python train.py --num_attention_heads=7 --num_key_value_heads=7 --vocab_size=2048 --norm="rmsnorm" --qk_norm=false --attn_scale=0.125 --bias="none" --tie_word_embeddings=false --beta1=0.9 --weight_decay=0.0 --lr_head=0.00445 --warmup_steps=488 --decay_fraction=1.0 --batch_tokens=131072 --dataset="wikipedia_en"
Each number is 500 + 25 x the weight over its row's rms, rounded and kept within 0 to 999. Layers, rows and columns count from 0. Numbers have three digits each. The size before them is the row's rms in percent of the matrix's.

# layer 5 attention value, 448x448, rms 0.0468, rows 350-392, columns 256-319
117:546454480453502481513514501488466507471490518523534511512475522521505502439460481531522528467513523447517541482464498534508546511480513530508508470496535451474503470473466509524548508483446506
115:514499463471486517489493487471507476502492480528522520471501499525493485467445511518492499480533505486498476517501471493489482493544496524516564509524502524490514554512473482503512488518550482
111:504512487481490493489517474496497544487469503495533506519489499497497488514518446502465536521495527527478496505463538456511502456505494494478486527489509503493496546494506529521492482524521527
115:477548495485509528505487497516522504517554489470478518502502483520453495533468492514465495573492510494519486496497479528477509528512513498511481481507507509499490474521499506516515529486468512
126:538541515514497500490503516475480481528486505495523497482512490484553485514535479491492522523482523564576504496518497491509484472500498508455418555493457475469500514542559514510514464535557472
112:546494503492498560502510516524503466483498548500461521509466488520531502442501529527502505517472539495502488532497512494475511467495519503467502497493533520490533505509444514437475513502467539
139:460566493516500503490530473551491513501458535499501485538471520538448496526545504528476535468478517533498451493501570508525450500475489483499531505488466529494483506488473519473486471507503502
117:505496485460482476523511480516505515524476541548484516530512483510533514459480487502491536493529521467509516495539507503512478514526509491509525545481512546483527526503429526476516524527514483
114:498513516551484517531464498460509465463456516535521506486495510524533507466438533511515527458509488542479493484468491551509490473488515455494538524526518517501544516507485494532548482469517505
116:481468483466514499498521500524502459531477474474503498490500505463507472532529490480540448427487524513500524477464493509476505502540520514528488467499460504501480495496518481557512528486561482
120:481531481479499480503565496496524516491466575515469498559500526513490471508502498494442513477507499483484460539517510522449513468455530479539499496497541525531525527527489508465527477467520493
132:533551483479498461488473501463467523486530473466551466508484516488454489504496498506486506537473511483542499479525526493418483494513478490526501519483461501481471469526545531535551490498470475
124:491468507486512548510534505571486479511498526475461478539486521494452495505549505526517506483503461506500483481525502511456511519504507499504493441488549519466492479479463486454492476488464499
124:511463472500488491509468539475473480516465521458502509484509548537503516455497538497478487478475548493507474525458484479440493476469503538473533488504482501518507455565473516524495486455449522
109:507508547502514533500479539460518479501504520495477509498519485483550514531478501506500488483512490568533462528457486548508502547484471490473474501508561525515555500508519472464488523479506530
125:513501562526475473491558522518445497474465498491540549477511447488497483482540456479498514478495502526537527474549457501457490514472518478482437485489467464481445494515477489475474497518511485
109:463544501495514476505530510500462519474469486487525444519472499474490511493515511481498514488475524468523512489535530510511443486494521459515501529500431488514460507502525497489490508489543517
107:496508472467477534485520459535473472487488556537470456524454513463515485466531507537485481436497475475500481483472564495460476483512505469496553517518471485452524505526501476532480499530543518
126:475525557529487507497520490529500491454476487510501522517458469509501520473483474515500480489520483586484463476529490509499455510508488490482478473520519507476517507504462489464476491515501501
122:466499505426502541483502529446487509494464528486503522545473512479517522445499523524494501450540440496536499508480484480513496498465519530504508489509559456543508514537480482458473534474511534
105:451478515533498455474481484477506529493494516487513474488497520513431510518484507475485472489521466478476488474506490527481492527486519492532520458498528503490452498485490519504479508511490473
116:518506523503493494517523509478472513507497509506541473459513539468516485560505472461501495486483514563512476497489504517470491495511465462478460475495478515468485493519535472540544478536475440
124:497543504531512487519514466509488474493576507502503521501495493522470536429492530494484490554487514471454536479512527470493484488458521494470530508501556469507529491524489520464503496516457514
104:469468534540489537470482499520499487496507462502464503445520493544483463535425482531507487477511498549482514458507518514490479426468516499512479454510490461493509512512504507525485507500509539
130:491556486481512507505560526487505474478454533495504525493499507486532515495549527513469493445502466537502467532495472534500514505484500448489476501495483540543525530508474468438497473471538478
116:489476522530491499485502456526527495477472526507524519490506498517481508461528484518486506459500501510462489491515503486508493477496520511509518500501493501512427547489450495514466495519511490
122:477551510433516513454490469494509505457478489511489506507476498476484500500526511546476502485475498511539497472439559465495493537514523455496556493483445465502473496511529516524471516495524520
117:486515464495496527493480433511489514514478529480544479554476498472506492505538487530496504464458521509526525478511523509529492464477511488492499542507463486525502514543501471502505487521552533
114:525470490502486489512462484495504477503531502480485501506507496526519515433495503504490488517482506482497490499510467473484507479458534510475496481506549490528533478510470532498512511492404512
123:488462535478503557512499535498517458549506541522483522510513537537522503541492491529496518455524472577492458484479509474495485479539481508502457525499517523497514539480482481499494495487539491
114:478528483485508508509487472514495508475510509531471488521444480549473498500435460498470533501549474504486498485473520538517511513544517491544558509503491520469509534473524519521521480487533509
115:556455498490507503497501548484490459495511515507487536482496491530518491454521515522520511487496535470477490511486505460494505451505477532460484484478511480503544480499508525462474537459521482
101:472499511500506482497495473491484521528466440463528477526515502503479501531483475478475506453527472516505522465549509484476507531490505486529489478497476491487424533541488485531495522503524478
117:558489473502495464508504514540521475497517489498498498479515476506511475469524506501512510541460585511508491515510477477479492498503521499463486517497494487505501466502487526491512479521451492
105:512522508539497528494515498510509512505539530534497506467479511540456530535490514512519525553508517511446504514497510501545535472521489511493456499481512495506508501500466470460486523507475477
103:496511502510505509524483514478499507474481527527528521529517493487526499490517491480462517474527475539529475508492506499524476509512458515523458430511479516517502528485538499518506472532501514
105:540530501462496513490487475503510509533500494516495519467486484500502543518457527517519495523486501533499508476496451499520477503475461470520477537480528458442477561532532523480507500485518479
098:500508516510494533504477517496483489542507438484498516478483470555537516493494494499516513485514520527527509483527475511536478563533500540508488471479475515473514500533523532525525526492466526
108:523520486476494498484545482496538493482423489478498517454521479444516498513482486481518481504540520486448517519500482444508528477477465463542503528504462484476501554518509522476484519500533501
100:527493500525501499479537512500527501503525481550474420466495494538500493499485473503530490554470505519443489504535502527503482479508465470529506515516544465528504502534499501507497499487490465
102:487479463516493522485449496480499480528454482491484503539523495466518481512520503490501555482506503469492517527463513476491502511498501537541498497518493529505497527485493511522545483478505552
115:469502471499499510510498503488547482530472521498499511477491485527513493470501520496483512487457520498538486493487469519484504520487506491489502505484555475480486536483511493472506532508567497
099:501482480516508516511456514496514500545519471474520519516514534484520503503501522488488478484466434459508514533475490507537489491530483510515545520498494497525520472526526496507509475512501506
# layer 5 attention output (transposed), 448x448, rms 0.0472, rows 350-392, columns 256-319
111:529507488499462493473518490498549502509501541511523452508485478495506466491493559482483507482494506494480518506515508511523538513497496482511483492513481486503494494465483492510523544511517506
115:471480464486507496491475504509507491520505516502484475530505492519489483542532472489530503477459505502508497517536506514516500503525473517503528520466552514505480512554494507527525513488508470
105:488543536500453509505495510526558541490453536517509523492512493525520478490469513453469479472506482522508490512481520462495478478538541492490478501512497526514506525450494507482468492519508481
107:488478479486478505509499504488506514488509532522527526460517492482466482525522524551498557544507524500499475529498505479470454499482537480503492508485475498470502505530522504491495513521475508
120:494548516520510513460496489492436489512487477484505532483490507473466524481494468488525460460521524493553565492485541523498483511503462510508480496506506552533505536514546487496504508505520518
106:537493517485491534484512455468469490459529524495489514522489518515535476494506492506509517499556476537518511486506497487457527466514479527520506479469501486487455515495499490514473514525502470
130:534493524536464486482473506505498529484535519496482506492508472507515467504485482462432472508499502529517511510493558476443527457525513490514509487511508492526538498455529482507527466502474492
114:492490486486504466519489484534482493450519490521476484524488496505526487499515506479476517469509493517517457538485481490497498513519547485494478462508523486474507506506492507526465560474510477
099:480508531555490506505503509528446506493547531475507490520507475500483499491515501464497469517484513521498535486507529487480571556522515487545545499501497532463471483511495472506551504536484497
113:489489554476507502500521521519498507517481462494483466513490501457503520573496495513547474494464480494485500508468477457539545485502490501476470491477465505548473454504518468515524488522525527
118:549477490488479509512474500504543518463522541476508524495560498537543486495486507482483491511513459493516457546516491477450516458502560503502478503509474491495516508507464491487471504524464501
122:504518503523526458447523497517539501508459520458528504461500464504463499490506568497514494520530515491515479479524510537489463492492516485526493490542463560497493476478497493484529512444491481
113:559453524488496514487469462460521505505491541490517530498530497455520489529510532506459504464523518530492508485490517447483513451514518522503494470466475451478506476469522479477483467518460481
118:492484523519514519484490535501490482492530525460487477557503503503519489529499510536512513516537485527508501442479532525467511504497518493508495466492478501489483479552494489519529493540482486
107:483481494498495514518471545485468491483541500518469501506504496485530518484494477534535516511501489517499528527483501507491524530531451461483524510497487511486484475509553543525479524495485491
122:514545497483463476482432466481452528519491473482524517515517494463473561521462485514500433472517511467516551491482474495501495481477522518487478482479479509523553477461513484495467488475530518
104:520503503527492476506524490507517492453488489493506492503495494525477560480492492445489476510527507465513492519544511502483502483504527508506519546517488502533525507469450491460501528486511504
097:512470513534480465478548459505478494494497508513514478492450511469488489516516513497470502451531475538506495511480524491507529496501517436518490497533502543505477496499518473509527520510519521
121:527488511488460498498474482453469507502514501528497533533485482508512507511500493522468471458505508532484466489476500456498519523464515529489490512460508463489498487446528451498517462513507451
117:488490502487489486528516496525507480465512518470509464519541512495546497494499480534536507481521430507515493542469504472494502484488532471485470482536481480460484502488504482496465586521506499
096:511478500534500456495485470475506497506506497502475509494498486494522478512495563491474480489490518518496472496485485505490488524465540494507493525498512468501534442471478464504541458468508483
111:485528469503507493498472537494500512511502515482519507495511478505477491508472534501493465494526512512508495492476528507478526510525525426478470487556445560484485505516530489504504474540515491
113:509514512515529520484507516505436492496523518538523521504490517520529486505544493535490502497540502540507492455485517492467469517480547497506477519499482487475458514505495478475485513458513466
101:477465506475528530505496504447481506537525492514507489491474519465491503506494475496475448502481498529517530462489477511511517521454492524498521519501495518541499471501547483514521481553543550
114:559510491512526520481476513522484470425541508497500506542559515494532537508493453494532497502450480490492477560487502517466570493496526478480509522496533514503487504516493519519510514516463515
113:522465459489505495502486486517485517523531504536482482512485511504514507494487507483484463450473511473478469482491496487514500507453516533543525523482576467513531484507459486518502445496536506
116:500507501506477485499539491527559508487474503489451464508507527505508460504482516517477490477485467501507481520464523493472509501492520439546532493490502550534543465462517495473521522500483527
117:535475513533479510498563462481514514470508485513523501497483514455455492479488481475472487467514478511515516499516532485479465492479510503511454498520501530519471506472522457478537479549497524
112:526511510465500511471478476487447485518502480494512521511474504515483472492527535539507475493530506515501511448495529514509469499495509516499502453484480498498467525523493488504482478481495489
122:508521528441508537498488522463493486529520517498505506498519533531491508510467495448485485443464462506500486483520521512515521545476479536511531545454531470489474502520503539526489466501514515
115:472483509511471492504500502479545527505498533540530543491482471504492463491498513458440531486530535497523496533519506483522538537505510478526536533518503534477503482470501498491512502502473520
109:507525540491474527499534512488468461504485505464491482552510503561560503509497457483520475516541475493469491468519497485513548498506482542485515484457496468509467515483442473499452479480529492
091:514477493507498498505493493492542514542461478509510451486481500489498513490490521466458504455481508460502493494528459510520482514471504493479477537499528454478564480503469519505497487470496506
108:492519529461495519468497462510471490461478499493513530510477473529515478500500522507533504493558496510491540456501520502506483475519508529498516490489480527533487536530497487520472509508494470
111:459542538477515513492494535490500539503525508535472509495476476525468524494470530509512495528473501522509512479486465472462489494521501510512496512539496504513515490477539499496496502505485480
102:488465484493507504524502491476479505513451500506499521545487475461501508504524493507528526504473482474521497524522475520542552486533441527479501550455504522506485472516483513544538452507539526
109:502519481438520502501561495504498472468459473530535494532491484532484491507504537507550496484522507498493473510508470500442526533460502493515508510483532496484486512508491507507487534507502495
097:467513498476502534490496475482480492501517509474466501525481482495468539481531498523533510479511484478516494499542485487519479517510481541480547526475504489538503520468459512518488486483506526
102:507500513501507513529544518480500467443469478461542472504489551538530511506483485531508487440557557515474489491524450505548519508491499499491526487517487478492490505525448502538469501504513512
107:504512511445505525481492530467507477514504482526506512514500481512523454514453488483534486518527513496468511464496467471467479509485516482515502466546535501498526521495469480504471453527479465
104:515467535541522515509483465477513480521456537470485489488546510503467510506513497480472505472475482511507528524502496527577512498511488540492483524477504499531499500514476496507514493542514514
117:529505461478477483483483479522501466464497450502509504492477516536497468489486511475498510493465517456517504502476516505464486505482460560464500509449569476459502501477541480528467499491489492
100:490471505546532511523537478522510483507520511458471476528473526453476530480543499532512518530466496518546510511507535525548523499512476529509520527469497522519462525544470534482525501485495492
# layer 5 attention query, 448x448, rms 0.0392, rows 384-447, columns 256-319
123:521549490483496481542460502481480528495506468454502520468476519528529508466487537480444548496540509469480494543494497511475504469511492468475452474513502519526472525516461476467448525499522469
107:496463497529486461468520488483475512468478530532487501531481492526481445528476487506512531500523507511493486488525521514495552453502497516480513515541487493471488521486517531535504453492518503
124:521495535495496498508522504483453533485499533478502489514550520490495471546490510508475545487522506525499471509468503505471510492514466525482479529536532530486471505468499529501468485483486500
131:452485491507464493484498459502548490518468505523516470500456516508476493539538481495542508503475511508498500487508509471474515487512474487484492447490464500475528451511505514500534506553515526
125:542515529479527525510498538512473512474508499478511522495522522497529507496497526465481501490506488528497489504474507534495508505488507530480457538516496516504470503487505508478467474446473479
113:504549517504537546514469484481493486470491525496486529478533541474522506488476536477471489512495519501499520547479499502504481505475517494486505535530519529541524530443549505496461489489505491
086:499515545490496478499519491529519504459558492548480416470473510493509514503481493466465504524499470512489518522526530485489476505508529518476482495495540510478510446517490522525447476544510479
079:528488544471518457477510481463526490496503526489488483457518517490541505519478483505493516493470441488514520483520496529522478478487552530485498483483509472470545498519504481545471483479514505
096:469506494495475483490501537528498540507502504494507482516452494472479500500460499460521486498486512479524533502497493510472548543523489503487521494523452516496469488548527489505561492493486478
109:529534492484502453515533522483480483482508485524516468492508466487495539476526495538516504502525483484536502506537490538459522511486563508523515519510506502499543519502470507555492546476525528
111:501477512497506532458515517524518487508482470521486521512527504529501494520464522498508471530525494518512520469519535499458505506514493499472461477504494538498423502482510528493529504481478446
109:555478488482484487481521533492490503508522491467516505463468470434504514516490505480538508521498517491480494481513495517527486476536539459493511501523484510471540494504464481468472458509491519
107:480487530494477523499488499505532497489513516512499576482491491480467513518534467521528484501563505472517493505509492465495524479507519494512547491495453491530550485520472516498457509528518439
098:490528511530524459500496527474497552526515503493495445495513483486482470508441454493524479518542509537495538465505487500476505509504505480519505458530476493484475500486510504500524517482504498
109:478513524528500510515524513520486480497499501480499505508502495482478509477508483487501481516452494479526496516480488510492476516500513495492516510497497508527531507522521510454472504527534550
106:470483507513495516483514497533463496507531513466488514515480505499487489461516523500535472509454515505480513501502527517502447534480470538547494562482521555513479512511494514510490490549492506
108:507529528453501535518554554531530498500532480484534526487475500475558556443524518510507509481470499485484546520496502457495507512465450463524464502491561470518513484510507464461515513489483524
117:554511500483519492530488533497473501486516485493501528507494513476524523457494552522463531464528494519473481537494513531514467500459526503493484546499538520502489503529431503460431495484494452
124:542515508483518549547493524485477490527496511478508510495506486455510550474481527513510496492516477499494490511464509509521445538494534530492483519481524514521494512520444489477453528491464446
107:476512502478504508487490457474495489504473543514486492474495486471470520508490510517514481501498537473534508528513479499552503512468476515522535540528500542501534536492548513489521486491533514
086:513488494492493484504531498504547486501530487525501455503493474504509494504497489490522499507480455476483487463492536460462490505488527506450490462481494457511495457534486486531501537477500511
078:545474481496483459513482499478535496512524533513496485528490527484486496498476473505472551487499420515460488480499506511510517474475514554491513469491550468485515501527474447518486486533483513
103:456480497457476479459531496519574479503520497533512471496478466505478485513504444512519509509492442484514501471507541483506532514524487506457520494459506470487508485533480500554500477531512510
107:501452525479475462489525523511541514490533501490499433523486477507489477512521455481512503523510463513500498479472549510507539509511471512475494471451492471486485504544467461512487492554524512
140:534519500532528530547490493478437512522475527497469529466502507479519535482511553513493507492526549483510464539492468506495470492524519507530480537503511503525541529493488511480500493483520487
108:498537536555500496517521515465510459497461501474497445504502467458530472496488480534492500475456514505499487495483500500564496537534524532478497474512508481506524495480516521507512486497520484
106:532500489511477525515503459501470487497452495544482550489518513472466495502508477539459512483516504479493466479511521459468483486499510473544490484486503466537491523496468489501443497523513483
112:536472489500478473519488552500486509466489488524492527490472473467552509480533542499443532458510499509481428514494511508469469480500535515532465476474487489490490520498525457500504501481513487
106:483495499483501469481514473543499472464524496493501476530500536522506489492483509490531444498473488515449489514519519476480522480539478478517481499508515495487483513483501512527507514535491440
114:507514502507476484500467488508495489540541518452497524490483525483522500533472543574494466522467503521502481501485478515469523438553503512492517522521453537474467460532494483495469464523494486
102:490522516498506472538501500461519492507484526460551484519463489491534489502463464507531500461508484512547492517487525507513534474476498496498469518514488507518500516506513533519522469452490492
101:492499513542512478495445508531510502519461500512482532485555473482526511462534503503504522515521541513486504503492534508483469515524489519526492491505523534501501467513483533486490532447466446
104:481440494502516500534484469466518520529546494470511512499495519469488477493462458487513479527498517477480517491531493465521484501483494486483537439497526517505474493505517496496489526484494549
108:496496511518500459485518474558526505486539456529498511503481481510478439540549533487518485506496533497515463471530482486505482524483515493497493480513486464499525452489482531519483528521481513
106:501524568500502478519527502556526490506503514508519561480492517516485539506489491511506500520511481502458505529527501539514541535485492556503557487521496526504523443516489451420462517428466496
104:501506490490531531514527525489481495536511483506480506483486554448498474468502527504478481537488538493467551498515476503492523456476476524481534485516536503496455472523513493474446519483480496
102:480497504455492508498517486542484499546483499508555502549484503500507443477510578528530521514460513501522489511487516484537469502461406559454455492482491476536513500471497512493524469494470527
108:518491452493507529530485495524494532526512513495501493449474498495507471504532527527517514478489537464497522514509481526468522478487476507497534490494496493500474515523504491448495531498473483
107:492501480531507493512534505505497479525522440479485468505506476503539485514514485524456485515442567506460505485505465507489482466474472502489443482518463487461514494509499503500504479479506499
106:490508481535511499443526525465510520508488493460494486488474512478456516535501496529525467482460495495519487513455476467479521491501511510493507535533502535476495474488573503532572487533533481
107:442540478477506500488544543509469496539478507461526521478526430500492490503525488560507466521533494485514443501522451536472486480555503509475522555539470503477491496503480537538520489545478481
102:494514505537501489516506516493505481464519471544473521503518501508483530458519491446512498503520509454535521472542472476522469509495532480485541502509537522526534515504520521556453548509534500
112:501475487490503497514461499480528490471501454528513514535452499539522503488494562474526529498508498478524514513523509514486469499495477451547535527518532479518466489508479475493498536490525465
109:468541532478526461492470497468501514525461502497499489537474495525521485514512487507489539527517514475518501459502492522525454548539460504493491467482497457488531477539537534493505474492464510
104:472523521508505496482429536487492549502508503477481492472481506500482504517478563534484484530471478514519495511500495499498486509487489500469472485506497496508475467504521499490480563452484541
109:496514542486523504483540536510501529476563503438506480490511525505521501503526483478505479453491490468514493520512476510454507516475505510544494485511540517500468515500502521492494522476512521
107:493499506499500483486474527459519484542507479489512498514466491519513468520480515506509515462526467469462490504496496478479493499498469525507526474493512465490528512491484509491540522474520552
107:470503524540517456467510525483488480471534521526526426471511497522531485505498492476510514479489482508479481523514481522494518448484497484451486535500509520502513516480514520515510534501496549
106:485529495465479484522473452529507521542510504446497482477464499494482479542517566523480496490489497512518469525499491524489482483488456502514490502509526519461519487518542531490492471515478516
105:502504533513481510505515522521483504482478491468474545510540509457530466498533521495502515514514547545504504480457535514447521477463499479477459509510510508497494490474573529522541473510488503
110:481504516493499515512496500517474532513539501465515458539442508536482489499502495492526535551500524486520516510492487440481546508498497529486528484519516481465467491524542511519489493496475525
106:487499477470497542497511492492489515527462493528494513527479530519462524487534510529466492454437500474486484509464521486541525460460479544518475522479528515525491552501502503497533512482549489
099:524491496469480483473489484485509533486517455464523497516495525524510439487461483453493532464530491523484517467496470484482553512511500494507459484486507487482515516453524525511518515463495518
106:488478506493525494504529479513499489488510484522483498543476543459520513489478508501544508478525548478494467461535504466524509513511506486508493489486494494498550517522506498493502480532513518
111:526495517501508520525520494514454499483511470477511498461527480567509532482510497492503537489533513503496518480514461495463502504496497477496494515486534530504463514508420495509460463532500470
100:518488468512507509517473504500498473540413485518498545503539495460506486438478517509495531512510505511485507508447452511574523499512502478499533492492522444469516503519464494469486478465454435
109:511470498492487483494474509483511533534494509547473540526535524493461516481508456518491551451522461470531472527483530459485507522496512528501503518461504498513547523514471468516512535494527490
110:475454544483499524498517507534500475457452465499535506484453492488497512517506481493503489467514499506547516509521491465555496497533487511542496448513496493500500507468513500499454543483509508
100:467544547533498537503506503496492491460463507489505497513492476520469485534483468492505500509501501492537501490505507491456522485518485505514533525532501507502518557485499500503513494497507529
105:525482491471508492498533491490526534470501507525499499527493532495490493464534483465541539511522489476539469492497487423471560474512480498500511442485490486534526476486504506500507509507518544
110:528477464497505526502470521532510494531502526504489519498519512491507479504493513504483538504474487503469473499493511534499495494547501513530489526461504485490526498510500490515496487511508499
104:517518462500508496482514519497427502545508519478490535452496467478507512515518479535439527542491496509492485486515497553460516489543521529532529503506454535516515513557504476503512495485501468
109:491478510470489463474510518521475477546538500466453466484480513503484485513565517494533509477490536485558449537537504497501506505481520552534449537511455507493474512488499516498522488503505474
113:515498530506519540503515520524477531537483486493528477503501522477509499491557474486511521485448479506500470521489507507513540531472476531511469502494488470543519487517505517520560507491516527
# layer 5 attention key, 448x448, rms 0.0392, rows 384-447, columns 256-319
116:480514474530508530499447464514496486527519506465496491477513473493487522541520516497522488506544498483475471466527542477507459452512509509488486482495460505449512476508453504543489541493541452
107:529475464481503478482473478529554508513478539465534492499474478515458476516479457506527459531499472523462496447512504466526512532511458485487500489481468479502498502463513485534506524516503509
127:484556530480532533511489495491476502495529490520460523464516511522482505495509521524518520506556522478517464497507485494501454503474497496487552505560477531522502515535439523493496540517511475
112:495501498470420497472512515520504507506486479482540490531478440485493448520513473491531511517481513507485492474471503500491521512507457500528479491445498513486497509481531478514515497542502494
094:519508507508574485513499473435494510487485505512485507470516562485507527473492528533478498495502490507474481512481500526509481482483543489475485483555491488490512489494477534490499495432495498
086:538494529494579506509517494438519522499472519524466480498528560493477552499512524519493509515515490487509482513516488490520476484500541513511494480537513500507517484514481531480528502432483503
145:465486501494450491446467499508496483523526502500520518518476449495471438532510452514516496533481524498511467485492534478493540528507456489511500498466509490478496470487533480549475504510503515
161:478469492491445509459485505530518476511504489464511523520499459500492475511518461476528483515459494496483519454477510497500494524536463526496501486461472488490490497513538462510493469531493472
149:527497514494634491532492482509459517495506509506481516485520553500522531517469530532468502493525526492505478522524503480478461482504520497504495497540506510508505490505473529496481538492503498
109:471485450519417503481523499488467513541522461531546499509499489476466472482506447504507465468492487486549510494524490523516516536524463513498477532466493468501469500492477483488503534538479515
110:525504521457571504528496503437465529475533559500489502510520533521481524515488528512477524477535508487464456516489536512518474492494540489528529505510488508548498502487470516513514520473529484
114:487539427529534497506467506522527496464510504511472530523539502542516490503526513524513488522523503514467508507471438519468471514543460465530531482494523479508496462529537461471492467493523506
107:569462512520521494513469478506463516502500505512537515517490517496524520496479497485519506507477525482467505483456535486529476539518494490526484487493553513496502502506494449499541491470498497
094:503448450498535500517539490579450495533487466543446515578515485503464450503511494530474447447471550512510538455497464509505528499525495502509507520480518480536491513547463500505477524539516487
108:482488526500453447520441471523554478526481456505520432559472536512475508512477504530483482449515488499516550497535510471498503454487514527486491528532505483535474506471499520492526501441529500
107:484529544539537483493478512466453488502472492492483511500505533511492497489483480507470509498488484466520487520508487473476514475500531501458526487556473460515509489480491502463474502492492470
123:487538516528533497483489531493462495505510490525505535475495509498526485472455524489443558505544500546548497516544463536463412485496544477504472451533481496475480499537494472503468518541484494
119:514535509501537454501476483480493527520535518538468463416519510521503522498471491488466498507525488519491444490518496505483472534470516488476512460560473496479503497541496525506473515498475492
116:501540520507552494505488484459471522474508535522487492494507539500526515489501532516465527501535516482497473545492506505450485475504544461516496498556495499488513498495448525464479462472509510
119:473517473502536511490483470550529509505520526522512446474459528501494512496512524479534475486499515462497498535536479502459515532499470472481482481533462494470519509506502475481508485504495534
124:470465516518432497494540501520524483516495497492547503533492431483483444501495474500470490526448503515486526468484536491497527519499471503486490488421512482491489489479547496521494494523493511
151:462465490487445487479490495547515495502487479487495523515509437520475467512509485483511482537459496503493508474493508476509506520513464543516498498445500491481510484487531511497482498556476500
099:471507498497432513461482525548501496508519501472532502501465459494491449493513489476523504515492491520500496477485502478470531518516476502498498508446520480498498497503545484506499466541499474
078:447472493486448505483458536518479491495476481466496508482476437517500429508513486489522513537493529482486506483488498493505516506543472490522504461459485516482483513500535476508502492530513498
070:510499522476560496543510475483532524507511524506503472491516516504510560514496473516500469485488507483499506527480493494525478515504504524482464518550529510523519481505449516527510530460511520
109:510504456435504511511437500594479478520517458443457505501524497525448504531497490556501497503482535507500497506501507476491577494532476508514473498469465499468496497519491488509430524489487509
100:510478537525479487526539499503510514542520467500534464508420513487482482545512492442503459500462477468499524532491512469514504513501480543502503513500507499519474472535531526472544485470496477
111:482501530506487493507489479499531501514527506508485512462530526513520458510514534515465522548534486518533531482492463517559529455503490479504551489526485502478489496510494505502467503490508499
105:479521504510468516492496515512460469528502528469521500492490513499495500509511498483484518494500513449526493510500430489508482524492515528477502522491523490539437467458464499496528457474492521
108:478483448478514504483466508559500492525488513515464502507502523510480461461517500500498486517525537489529465508492486474515515534511490466519477535503517489541503481511552515525516478547548491
100:534472501482495510471473480514502533494496522533485549502556511512524518496499539500484482483511532537493503521506506511445495487518502527491515519508531462472459511501467467466462484514488487
101:485501489519473506500489518457533541476495546459519504518466512546513490465487513508496509479504510491519486502499448522496542458471521507507549538475509490534516507531508508470528514480510471
106:491497464507535488545510529538499482532511471495495477539524516501512524482464484467506464473484555505519509540488456472523547544549489487525443530534512497548484502524502506479527530464493533
106:554514543533511486478491506437456487520511516467482542481492489500521498519512488488513522511445509483500510476494516493547507491506524552501521528491482494490532520510524522504510461499524529
105:547512459483493482473482539502477508539549525507500505507520534490503516480462513495509494435493483507458504498480504505501493528514510478523485488538493490492547522544498451553508505538488519
103:459469483492527486486469458483506455472480498486496482522468472532503466507505476500511482484470460540495448489503521466474472497548508487487513481505485480535516506487530448549517462515513528
098:469504508539482460445513495479479464499501509491481516456509517498504480483491456493508469452532447490443463467482549485483521464477601524501521516532466486490509485504484503507470454479480520
106:445490524528502485498482468494522484518482490524524479525525466507504512518546490472531511524514488540551455533557485493535487525471521460499470479517502506505524523476496516536471497516488525
105:506514515502553502483492492491506498479527552473454507461478480523533514553494479491496537550468504513518463479505493497483472484499470497501511480500462521486514508492524494536499420510503487
102:531497526499528497523474480568475463502519516530475512529517474494498488536528485529490499507503496485472441478520498493456488493533497471529490501513499450483478519477485540489464496538490498
106:511532488530489481512453481523476489464486544541499540484497522532512520514455504504474502505548519468494511494489487505502537514526520473505550524490511481505504503487488417487505510501516465
104:470461482477495503516520500524474493540483515485520463545451519495487522513493488498507534485525519488488547459472488494547532555477481543516504491469507503519482503480541452494558506470485451
112:504476510535492533478498478512496489526457461499493470537490519517494500496505427527481487494506455478497496482512447485507518517489501538456563517511483459538506471510531519458504458487502503
106:507509485462534516491503509530504499468519508461446529456481514450486501490480524509510432492502494539465526486466562540481525498438517443527538515506493518507514509526487483509485501506538506
100:491493515471454514481553512501501497533471518545547509509471500512498500492511472497497496503549512586506551463497524538517512493504505454510483537520495449526496504551545490518535532505465507
105:500508514498505483502493504511557507541464506514529506506499514503473486489519502498474510496510480492519557518539528487496466513528470490490528471498482510495525491478513502483486526517450502
103:514437489476496501522547501518496478534477464525459440518523520440482504472519501496555512515489492497475506505538489517489494498513486505480494515516507488512501534528531530481492481558494513
105:482494523459465521501498473508509481457521493463433524502479496470477521465547503552506490532519480504486516500507483497452519490496515519494478486470495486477490504526504525494487489516481505
106:484501471512478472444502523497501506490522532548512508507499508493500509486512479523480512507549499509548493506495484524502467475453523472493529545520505490500563492526510525508464463547479543
102:453542563510525518499485492471465517444489532494484507455493479524501518493473523501478499485525489483471477501466529513512537448455508487514535485555473501466525469520469491487501530483543490
108:493501527540523460464537502512467497464514519558511521471558468484503490494467503495500512467483554564496459531521496506482494500513504451480509519480513496481496477496469502481456526573474500
105:496481497492520484493503464506445524500515482472470449500489508470493495509442500527494518523532484541498531489540534498475477473499514537478485471522474502516494469518507486484495469495477487
097:509519529509495499485501494470473500471502532503545495476493527489519498498472563523480479539511513495522546507550514513497435473459544480438497524515486496501491505543494481481509510508507495
105:485507590521501525442478462502489501533530490481514478480464519514502504525508495480489485493468495499473492489508494479471482561495481534488542473499498511511506495488533478501515459465478481
110:471516496493495506466517502499517506468510496485458467536550516529500507485540539496485519527504462484539522550536466558498552498500508497486528505465508494517502504529515485462481495479490492
096:494503493517489504488503502451508530452526515457528465504483519564536473472516505495504485477475502531481482510495460560487467485448474499499519466473509517485506496524527498487491517499525508
107:571463528487530492542552479532470508533519510475475457504476538517476544545481488495515469493495530500471518505508561473505509485522509520479505493512520498480458483495492505509526500493459471
107:441519510539524464506506498480538501511545483509510481537471496501535511477491557497481542489453517506487494475468530501488476493467488509483498499443475531518480502502503482502519514501486500
100:513466517473518487537453478487517505508522506515512507528526531514481487479465544535456514447514523500489503497532498521510473492512504502520459484512542502498506536542458508510511453482538513
107:528524455481510473518496481518474490505507498531590510447515472456549513520463462511519535511529533505480515518490510511531448510547497508523520544436488487457456512459473492502519503513450474
108:539499536470481527531483517473479510499482518479491508478460466544499538500490498520474493510523465501511541505485550483538504471466474538469515512522525486512490542482505512495536505463497491
098:461459489480490502497479499573508489491514516513497477513513463513432487513496509495538449482512540478506521548467533481485521512532496466523498524482486481506503502481521473522468526544502492
107:456537519491499491516527496512497485528478502530507497513523424479521509488493469488468519548501501501483567487513552492500486484495485485445529474481489476479506474483514441525494498488510482
110:529478515480501494491480477495482508544488519487485517526468486487463495529511470522504531451478470527499474499522555455498509475520537538453530498503460464529455477499503466497486534507475473